Weights of a small transformer language model.
Size: 20 layers, width 96, 3 heads of 32, vocabulary 1778, 2.51M parameters.
Architecture: LayerNorm before each block, learned positions.
Training: a variant of Adam for these matrices, 101M tokens, 6824 steps.
Each number is 128 + 24 x the weight over its row's rms, rounded and kept within 0 to 255. Layers, rows and columns count from 0. The size above them is the row's rms in percent of the matrix's.

# layer 15 attention value, 96x96, rms 0.105, rows 73-86, columns 0-95
size [ 99  89  96  91  86  90  91  93  98  94  84  91  88  90]
[[120 113 160 151 110 151 156 128 112 140 119 118 147 148 110 130 137 106 145 116  92 121 143 148 176 150  96  85 160  89 157 126 128 123  81  89 130 146 143 149 137 134 122 149 113 150 117 144 150 113 142 106 137 100 115 134 132 160 144 138  94 142 106 144 127 170 107 128  32 190 115  96 140 118 130 127 147 144 106 130 153 129 108 132 124 139  70 111 142 169 132 120 138 119 140 100]
 [121 145 127 119 114 127  86 139 166 177 134 122 144 109 101 141 140  94 104 101 105 144 121 146 172 134 135 175 137 135  95 152 104  98 136 113 109 148 156 136 156  85 150 129 117 103 150 116 121  73 142 116 125 130 140  92 122 139 119 101  95 119 117  65 116 129 152 129  77 137 137 134 143 150 123 119 104 101 155  67 127 103 119 108 151 155 142 128 132 154 154 140 155 175 104  96]
 [114 134 126 141 150 116 111 107 105 136 135 114 150 105 141 104 127 149 115 145  99 198 113 132 131 126 143 130 114 117 148 130  98 119 141 169 125 145 112 125 170 108 113 141 169 144 140 151  88  68 119 135 120 107 138 123  90 199 135 112 133 122 113 137 115 142 129 120 158 178 130 123 132 131 113  95 156  98 113  59 144 121 149 114 139 157 112 118 144 107 125 131 148 103  96  62]
 [113 122 158 174 121 145 143 148 152 150 117 146 153  88 144 143 138 135 143 137 119  83 149 101 131 132 141 133 134 105  87 163 118 112 172 127 117 111  96 125 155 131 141  95 187 118  95 140 142  91  90 145 104 146 116 159  94 139 121 119 149 145 157 154 147 158 102 110  73  94 131 145 119 159 175 125 122 151  91 125 155 115 152 119 143 135 139 133 152  76 134 110 127 158 152 158]
 [144 115 146 139 113 103 150 102 140 141 125 147 164 150 154 114 129 140 101 113 139 123 145 145 156 123  93  80 191 136 108 176  98 109 161  89 134 130 117 118 131 130 121 127 171 131 164 162 144 131 114 150  92 108 110 185 112 128 156 100 140 142 176 105 106 149 113 117 126 151 143  98 108 112 117 140 109 121 104 171 135 163 159 128 139 112 123 149 162  73 130 114 155 152 139  98]
 [102 129 177 147 100 132 126 119 101 133 126 135 180 144 158 138 144 111  71  91 127 119 181  76 120 119 125 143 150 187 120 107 154 123 127  86 115 148 174 117 129 120 154  94 111 148 144 114 132 127 119 144  98 107 141 143 107  95 133 100  85  94 141 168 148 169 131 105 107 144 110 142 140  98 125 116 144 135 139 134 128 128 104 109 118 164 122 138 101 151 115 136 168 131 171 143]
 [169 147 129 127  58 110 126 124 134 107 124 128 129 122 182 110 170 159 150 143 110 112 112 124 138 184 114 176 141 139 152 132 146 112 138 167 125 128 148 127 144 148 169 114  97  83 110 130 131 142 137 137 107 153  92 108 135  99 127 133  95 101 145 154 118  84 149 124 136 117 118 151 133 167  88 140 104 137 163 133 133 107 155 121 118 102 117  89 130 115 111 144 132  91  65 128]
 [146 147 155  94  83 123 110 161 145 128 129 122 127 144  57 150 109 150 128 129 132  96 115 186 142 121 144 124 145 121 121 128 105 107 159 180 132 116  91 164 147 143 136 143 118  92 122 134 134  99 149 103 150 144 127  81 171 182 152 133 119 124 156  93 130 101 124 117 148 150 137 116 125 151  85 104 109 129 139 151 158 142 143 136 137 101 112 126 152  94 101 137 115 116  86  88]
 [172 141 119 119 130 136 128 147 157 119 139 123 130 119  89 100 121 108 189 101 110 154  96 143 139 145  93 138 109  98 140 150 121 139 114 143 123 117 160 146 114 136 144 176  94  81  96  92 156  77 170 117 151  79 108 110 136 151  87 100 144 133 122 111 148 130 123 121  69 108 135 130 140 164 112 144 111 123 136 126 109 127 181 121 129 109 103 124 163 100 130  88 143 120 119 144]
 [128 109 139 184 160 152 134 112  96 144 107 118 129 120 140 123 158 165 139 173 132  98 142  61 115 153 137 107 117 114 168 101 134 111 111 125  95  84  85 129 107 166 107 118 164 127 129 143 117 156  93 129 120 158 120 130 119 142 172 155 181 113 168 158 151 149 101 146 139 145 151 119 111 120 156 125 169 149 136 106 134 107 114 163 143 121 137 121 121 101 128 102 139 134 173 128]
 [124 133 106 137 132 180 123 146 153 123 128 122 176 138 131 148 131 115  87 107 137  43 125 136 113  93 161 116 153 113 135 119 129 136 100 121 128 118 169 103 119 193 143 148 104 157 113 119 137  65 170 127 157 109 107 125 121  92  83 129 153 110  97 144 145  87 128 120  88 141 124 127 145 140 111 151  94 148 127 169 115 138 114 103 129 107 124 152 126 135 110 138 109 120 130 149]
 [136  77 118 131 141 109 137 104 181 160 123 139 127 113 110 141 152 160 161 152  94 137 158 126 150 119 115 105 164 181 128 128 145 125 123 136 134 125  99  97  84 130 133 144 155 195 149 146 131 178  51 134  84 131 121 133 158 128 135 159 143 100 138 115 146 164 107 158 118 150 101 113  92 157 150 129 148 152 156 112 139 115 127 149 118 145 125 131 125 106 108 122 140 130 139 113]
 [148 128 121 121 108 119 103 111 145 123 130 125  97 158 168 136 143 133  99 119 123 143  88 141 114 176 115 137 188 133 138 172 118 139 143 115 137 142 152 127 154 128 142 109  73 110 154 136 108 150 179 148 125  98 106 115 110 114 110 116 149 131 135 103 124 148 135 124 184 136 138  83 143  99  62 144 122  95 109 102 109  97 105 114 174 140  97 109 170  96 134 111 136 104 145 107]
 [160  93 139 109 124 108 115 113 145 122 142 150  76 154 122 121 130 110 136 117 133 130 161 159 169 132 134  95 128 118 106 144 137 168 145 150 124 126  94  80 128 115 125 104 111 163  87 182 160 166 107 137 113  83 109 135 176 124  75 131 121 122  88 114 115 129 111 123 110 114  89 168 115 104 168 121 165 168 130 132 135 101 112 151 168 134 147 136 160 113 108 143 146 142 122 129]]